config = dict(
    head_dim=32,
    warmup_steps=205,
    schedule='wsd',
)
Each number is 500 + 50 x the weight over the matrix's rms, rounded and kept within 0 to 999. Layers, rows and columns count from 0. Numbers have three digits each.

# v: layer 3 attention value, 128x128, rms 0.105, rows 36-63, columns 0-63
# o: layer 3 attention output (transposed), 128x128, rms 0.0944, rows 36-63, columns 0-63
# q: layer 3 attention query, 128x128, rms 0.123, rows 64-82, columns 0-63
# k: layer 3 attention key, 128x128, rms 0.12, rows 64-81, columns 0-63
v36:513495506554555488508486540557470525503538491477475506461528527548502397525516439525467523484451474556480547489561487553564510551480449475545466491482496455434492469560522575424459460470509522
o36:449506508473463506533542462494444504511498529502498518508508516487516540477479545513484591513516532495543477502524545510549469406527485529501490495490543513483545472488531481469492484460522592
v37:634513447527410580482557518511549580545480465498483465503474438491531579487507619517510516519489540520513495548559486525473542512520539581437495475503509436485536496459553540536502469461574484
o37:470518482502562435460475515510536482459554494580484493532495563520478439475534425481479391496503506502455532433465451486515482523514512475502490532438534539529464559568440464516566530511504506
v38:560485483500453522518529467474468472507536457527438473510518510529477571496505567492473495504542490486579501509513476389528485485459494504494509496546513432483547473576521523537452476447490585
o38:507501493524511489453501457503540538484508551472528523502499508424478501475516476529513515532464491477500468426517533577501547440513498571550526542439540582546472524517510503486537518507541511
v39:507506549489509518464529540524550521565487507508543482474486515479514482470417519474483497510498469499484462483482402438507512551463559484477478389455498527407530516563557497510521422414475557
o39:457462488496492509415472473524414543548582513459483532430557547565533527467528516567591488493522536500525515490472521523482523543404483544589464520528440520548580470472513534537484543493546498
v40:545415494499453512488482539514491499494524453478412532419482532502498548561569503519522532445468509536508539510422475489572483574515504576516462513526444428508550482490502536464523451538528438
o40:439517495486516500535521479532497565423526514529539539513466488471478513476503497495481439522582516460513424485512507505494566480483504529522493502475489477484503519526435507558477513475477511
v41:416505482461440537506519531480558495414430514470545530483475482504505544514509455490553503460492512530422423538562448510524449599477519488523515525481494486556414507528498478565472446513507547
o41:542492525534552563470430473469448505549571537541498462422529564504553482512436541466496603515471470523585468502533538501440481459509458447424553510549537540551584499501492533533508554543482533
v42:533520517421496520560532488478475502521498591522505498470510513499486547481543538490553479483484444442556395462568521475522452461384469499440543463578542534381459514558501457527444503436498555
o42:517470544584460531463480476433486539493463492470489466398527575507523533516366527537486518455501442573545506492479471552453569429523437514500497510535486507537556495479539601496498496479530604
v43:529502460474524517457568531476538462548474476492489444508503460410538392441559485574435506541507502460466599480499463534468447563504410504519457481437494427471505514458482491403450471545525485
o43:463569400428487420548544524487535526437515463485416469525532488528402445469502507462457488505482482521470449497524534461584495544540593509515459526487623513534424565509523505614564561466517465
v44:522517496521556437474465477484437523488515404525483495508503458537563518498533488456517497537503461529510540471521461481533492471489479459514512434492479461410545486505509448529485528491493490
o44:527476491463464484532532493491514522478465534414505499527522446446461496456474532537493486534516488532446523508559517533527494503538486604533514520495507533522442458502522527458538502457571529
v45:539545441513435566445493517480549531511431599532512523487529468487489488514485554478536496530458564568528481507548469526471565509461484424413484595446484404478468502603476507555466504501498482
o45:529490545526503505532504442467459524558582517509494468495513511546513534490503455482524538535501465531521500452490496494502513464487512499554528487569537540430560476468545485454548506494483615
v46:517499493496503486533474516443508564468509425546500470521530460454504546526496495559493488501513484445535465531510546529527508405488447493453412507416419474494561542494552552484492555489528431
o46:496549424473554426510541515466566499476474473552487467502489514478427467448519458460486429504488465544407578533473509463539527551534485513511519465488521485476500558467497445483554445493467539
v47:463511497508509500469530479446504497569545509442573547561565460397568547518487525517515476477530476470536493504477490541431537466535513505413463500506472568575519534517482513512496543532463497
o47:525470482479515450498488487445464460519472521518493489493492464506430455468548492503483503505468531513456517533464488457500466530530508468494548442501490462478487473452546505497485507507526457
v48:421483527559600484587429480468476562603526517498497462500538489477545465550438484595486505548552500517507497520484485502421498468487481473536507466540481488488471475451510485536527462457497513
o48:498499440452459486493562556530520503476483462482472544487507462497493522489543473494541486491498548489482515510543532534563515481515537503439515500516522486503467428531487495481517523429566447
v49:475460523453564467500546487514516510453480499488512562516462538578415522494494486587625476455533584532478468520627457450484506450529509502507498525544464535558550533469556443588494538458499505
o49:477530442470515506440453511595510527516534441467512518459486509412518452444599542488497461524464521397526495520413487530437540631424523525506528500455445516498467502497494495461520522552507470
v50:508495533531486463562487497536467475469550467468440479566486528555455464453554507497563487491550412522501571517524468444510473458515508495576494452575470441487446510513512450483494467466541486
o50:463509445471515516483541537537529545445467460462500501474461481427485453484494516532447444454522521416489474481524549573475493578516527524465489560392517562550448578515465521547564506517525448
v51:553508493541554541507506535506534554543425563480427454496501464493540493495471521508480512495478589495452426498501533509492495460476502510458478535492560461504487480538505550531454485441457418
o51:480491516499488439512505520516502468495589456505489508504476522496489517494556437541488497535497509529507547515473459456509519499484531503505481408531489520391504528478517497473533518467474531
v52:495498445546560463446429469516505529489458502512549475574506481527488515494560425542520518560445516385556465550485536534489516452430516528435557426452469536533492480380470556482459520441498477
o52:439547529509484481480498542496514471480496519514487444397541552538512539479421539447508428452515505525414570513508490533494465495573502403450446533494437416505531466530486433497488499502455568
v53:515440512466543434476493481507473478506566497511445532508495455537495472472574478460537505565533436514461482451563524544537479415447506509521534442527469506477502485505540506521511535457532523
o53:425501488492476499496504501527495543475399527421488500493498475446475466478496607511452499457502481439523507457519497530478511522555499526478444522445512496530473487498478519474497479484552508
v54:516513466497467509515500472506475567463635554445494587479546536531524490474472560520547490530522472478602618522497507426542437495540543471564550478541460434513446487450540526539529551497549530
o54:483478494502478450488480539468554509517390474556520474517451433481426510488485469494508434456511558504438444479478511631552546470452463520446520496502534534501479463556478518506527508458499488
v55:500465588552504545525497511522524481491601384447438483432464550600501478496419549450589497543502522565506580500432448503504464557500493502512531477501556469507463483494501509503533564482457495
o55:480453481436506539466495524536440529536421514474518504525440472461567520535547488537501544450509539433492437513508524493468433480503539477450513553479401553532489493523456472495474471514542433
v56:475494516472513417611572574491561567532501414521549582524542508571554516465451495568551488448560514525460437469547503472526535423528589477515435519474490565515542502522580439571454503423539508
o56:507486389415607472418464488548557511546526440434419519535482508426427401434597517493486483533471513415500483459446485524442502666426448555506536485432483560525462552493493531413505462537542448
v57:577444547553559522577537534536570469516425570500482482447476459531561407444448507541432510419473575609408456521550470525559516520479504552504582493499496454536487519571482473512448488481409518
o57:501488426461509504476484512586474473497585440468406514553498535448491496513580424479464549543498477422592483472475519493454461499557530470533424515459525540486494489538491536481469487483592470
v58:476511564517483557484490498500473454517534596529487534480508518508556565525566479436473497562446500483554506509433474479499499494457508545526535516498480558492525479444444489471566484493547479
o58:529491565598472584462491494478460494488510537476562491498485485549546560582427538500538567415547488513486473502504487538505514439536497452468489514542491459506524456518490506507436512485456556
v59:564548473551460469522444491497504542466480533472473497538481511510477508529511494538488485519558510491516610522512463442476482492546510467439506487503472490485476499411519511517538490531520563
o59:513521507524499525533526522460570469474539465534512506513494490563501535507456441500525434489490555568417482468551497549550494487487544467471507540520503497494439471530473457517534520492500444
v60:649529484458500531498529462526558520544538560527434534537503537542496481480495443490544514481480470590503426542457469474586468488522539418527529497468465423497483507572426399479508477527518480
o60:451502526520480499474472489479444510492532476526526466524508437493501551538526482462502447496533506508491514506521522555459515453484490507570465518540529532430543482534506585520541534540467532
v61:527534566557589430537491494472495484565563498541567535452470459522565503422524524496507471545535468527537551454471528469534498457515510544533538468539463539455530535436543527473549504400482588
o61:505507468469520510420469526519474464496512515439448486517563549544491567550474536494522515470479496453452434431501471591488489491489505544532496554468543495575468411522472514514458467488615509
v62:470456489483492532486550462498484506513458533519483495479484512477528551451442517486538498489569553465443525495488496443577531498580525525525479537548502537486475517510461411525503497538455534
o62:517501475488522431482412493542519430482505431477499516546505500486465505513535484501491450506493475532500478504453459503468500553436509531510523488511498521534497517509512567543487525524513439
v63:465522453527457461422429574484504459475436529508558465524401591456523562499502418544482517531535473512498528498446501560469467513508527511567516549430461536439531464422455477517552418563544578
o63:503514534531489584524524497493526531495548510471506501486592505602505520531389551479575500470493466535496471509557481460523530497468497438508492492568506431559516458584504505529428596524423446
q64:446473445439509499503526511440483493452473548428475533438511499452468517442480522457504505515504492566546484494455431498472563506511497488456448502548489556479501529431502480503562529520550561
k64:463506530527474566504498495490492600540475474517536468511503543464496520498466449553521499529509475470510542509506524519513541551496520517531535520457498482503467480489464529540491477517444465
q65:440426416530551488511582531455475509484485571451528518479471487519438537390509482498540540564496492484533491532502471463496512457444513477470530609409480522478530562490472484565544561452531455
k65:585546542603515437524534421547546366469437458404531538516553502590508557530457530462563514471504550467443471544528542494488463478394495501499540464559562468511592525471482523475509529495503491
q66:499462531545497455511462451504509579514498537466480521488518583492483498465482501522505598509517543562496577498527516466446499509480499461494521562463488534499508523521492552530565537504485460
k66:517466540579481461552491492618497426499480451485547551494527491545463504555534484488464575523544466496505437512509517479434468440427526379482511577465459442512566486456461515440400489502476449
q67:479472504544575472534510546399472474478531536550538477492444520566464507417425510532534596506475520452623466540464453517622379478406518527466514602524522564511525563560495552435471534465598491
k67:565466552556532443490496446584531358427506531368536620534453438536493550588527494412483555464495514515412470557498486475414431422496509420526496494511387463568546549511441577530544524512500379
q68:451537485352486526557480487570480487426387485534478433590457548502466476508466539555522410477490435458561415457514553547529533414528573517541421398601556477491524444515491548421441492528555496
k68:451491566477444517525485518462551549510528493613469368583467488450551477402521515536493401512419562453496533430506518542519587542462507581474564525493579483504503475522533549500490539504518573
q69:451503401387469523471403494628529461527547528579485410574418590414507531582479483504486381551467449487434559384556591500518558398619648471437407411490463500501570396551503505511504480579489447
k69:549514531466430474434479521499520597563523523458487486483527519472488464487487499521469343415513472511529533428453501533483532580514488484526491516493517509428452353504459453481525524537560582
q70:548467505569528479460435429500546482416559563538614519456494484359522305481395486406449541484564467410476626461556425536318504621536421520436637547477447480504514517545499510489617470506469544
k70:549566374428550541567590450464479535456541571522465554473491554466533499598412487468440591508644486537426556540397438463489494639561432515439535428510404600521470532471479514470578393529471462
q71:488504502425486550498639623563417436480571386594525496487486388647459645461603527483513461626427458396477339463505484567526441466301555516445526546520488490401489505454531484424367521488500536
k71:407427463397364563480512609545471527535540398623605582552397462485469547408614545608534443543485458478507470530520494472436470456370560508483500597533489554445441457505518468449376504508576497
q72:438469493550602442518546499515485490533431588442491508442503492525493474442488554489464500534470466524524525546519475473507500415485432502497444536442503513504513475453456437507515558460509457
k72:544530511588537514537565410542604451415410524465493499504481495488528543456452549470504519425438549472446517542526541458522518443493562544532526468642565472526481554490490561523557560458529519
q73:492470509480456547459446500562478533577503469471498518521531555457518461514473513529520475559497503477546506557479560488486467508482502513485484534504510525491539457531542497533523495497537488
k73:518569495507464422534490490416483463510489482489491579492492441536442572479518540503497479522535502488478462448508497504463497523475556462518536477454471469498518522487505505487492463537495473
q74:537471523448416568566412506588531538593484473514541548515526641369561412525449479526480467516447479474507516474499609436445553429587493464399456417503533508517663539494533518430499541508478512
k74:428516407518557493422508527393409511564464512498454448457508466499477495467492438541442490578497523472499600479514528515513505501570469563620490535446542469460467416486528479523514445536500470
q75:519473508439530531551535526504514492455563541467484448541441466492455476422442579471551509492498461456531480559515564548486518444456512495481491433546472481525533509514507503526514509507507474
k75:491417453395487517458465554472513532474550524603507459491426464440559487428543495471546474508445534470467545478456555549577512487496471617469508471499515518525485533588590497503523518503528500
q76:571454459514608506416485511487458500486534475503463531478527576554531516486509489542545497415449565486442439466465439485434477597568457532451559591494570465480500514505467542522537479507467505
k76:497523591533522499513533477521476481580418462420521591513519536610474547552471506553535598468571450497524445575480487474415512480461465475494558470434534414430532576447446436521529534501501422
q77:485507506477593527481445501516464565590424402544494485510495533537581572580584539488491451360564621565435444422494397409472593616600516577460498513462521378450435430420467512584524449493399492
k77:475537534576558421553542510585390489554466496504548559554527545557469476545452461558526614399529462512538454500479492454519480471441407481592551553410452484400522491466378427566550645518545532
q78:515404403584560559494482549502533468497510471513637472480373429445520473380638503567643490481574435424575503487507444569361588377550522561345615552478462305402451498636564478456419421529506444
k78:392481426353554578448536580536520505606425526476563416558374625456396508464473507467356581448459501409462445516450529497497407559415401534508575522522517593448517429468506519380637512556567534
q79:454519637517541511527440422406550538530437515488506483467357461486483545432593507476384516525471565426479481542523600543459554527454506497582491516422488481601625505458519602481617442482447481
k79:567502458516514587582434485429462490498583447433494488498376501502562520500493523521560590467526443409501611505548411563495583552495487495511543482386468470565471557489542581509428454468438380
q80:450498488447553521512478454464482579606605492515474521498443595609419582569614476481498517456484565618426431419479488492535494382597475525537470500422585505460628518513471428504541537549397438
k80:493477456662452475444418505557520456544571477475504388515418588567479503450492429488545541396536519445528501500562546581615411442603452453568498425369458472430500522452513389678537514536550563
q81:415385516487528572412495518537454503587515511432538404514474477525536510576400480440351448581458520423363544465500503539504492588456461480507390498494477526459427455451563493495482476631447575
k81:456458427501471440525528513526525425488619404473517429523420506489481425608448480499569304473418409496464449481608445537495625486495462453504590525437466535472510464510423426556401534533474526
q82:512520514465633456543603583524469524487679494561398466443347494536585590492536426411498432484439477478352500464482520560604563399481599476502520443357424508574546419438531544550538437486401528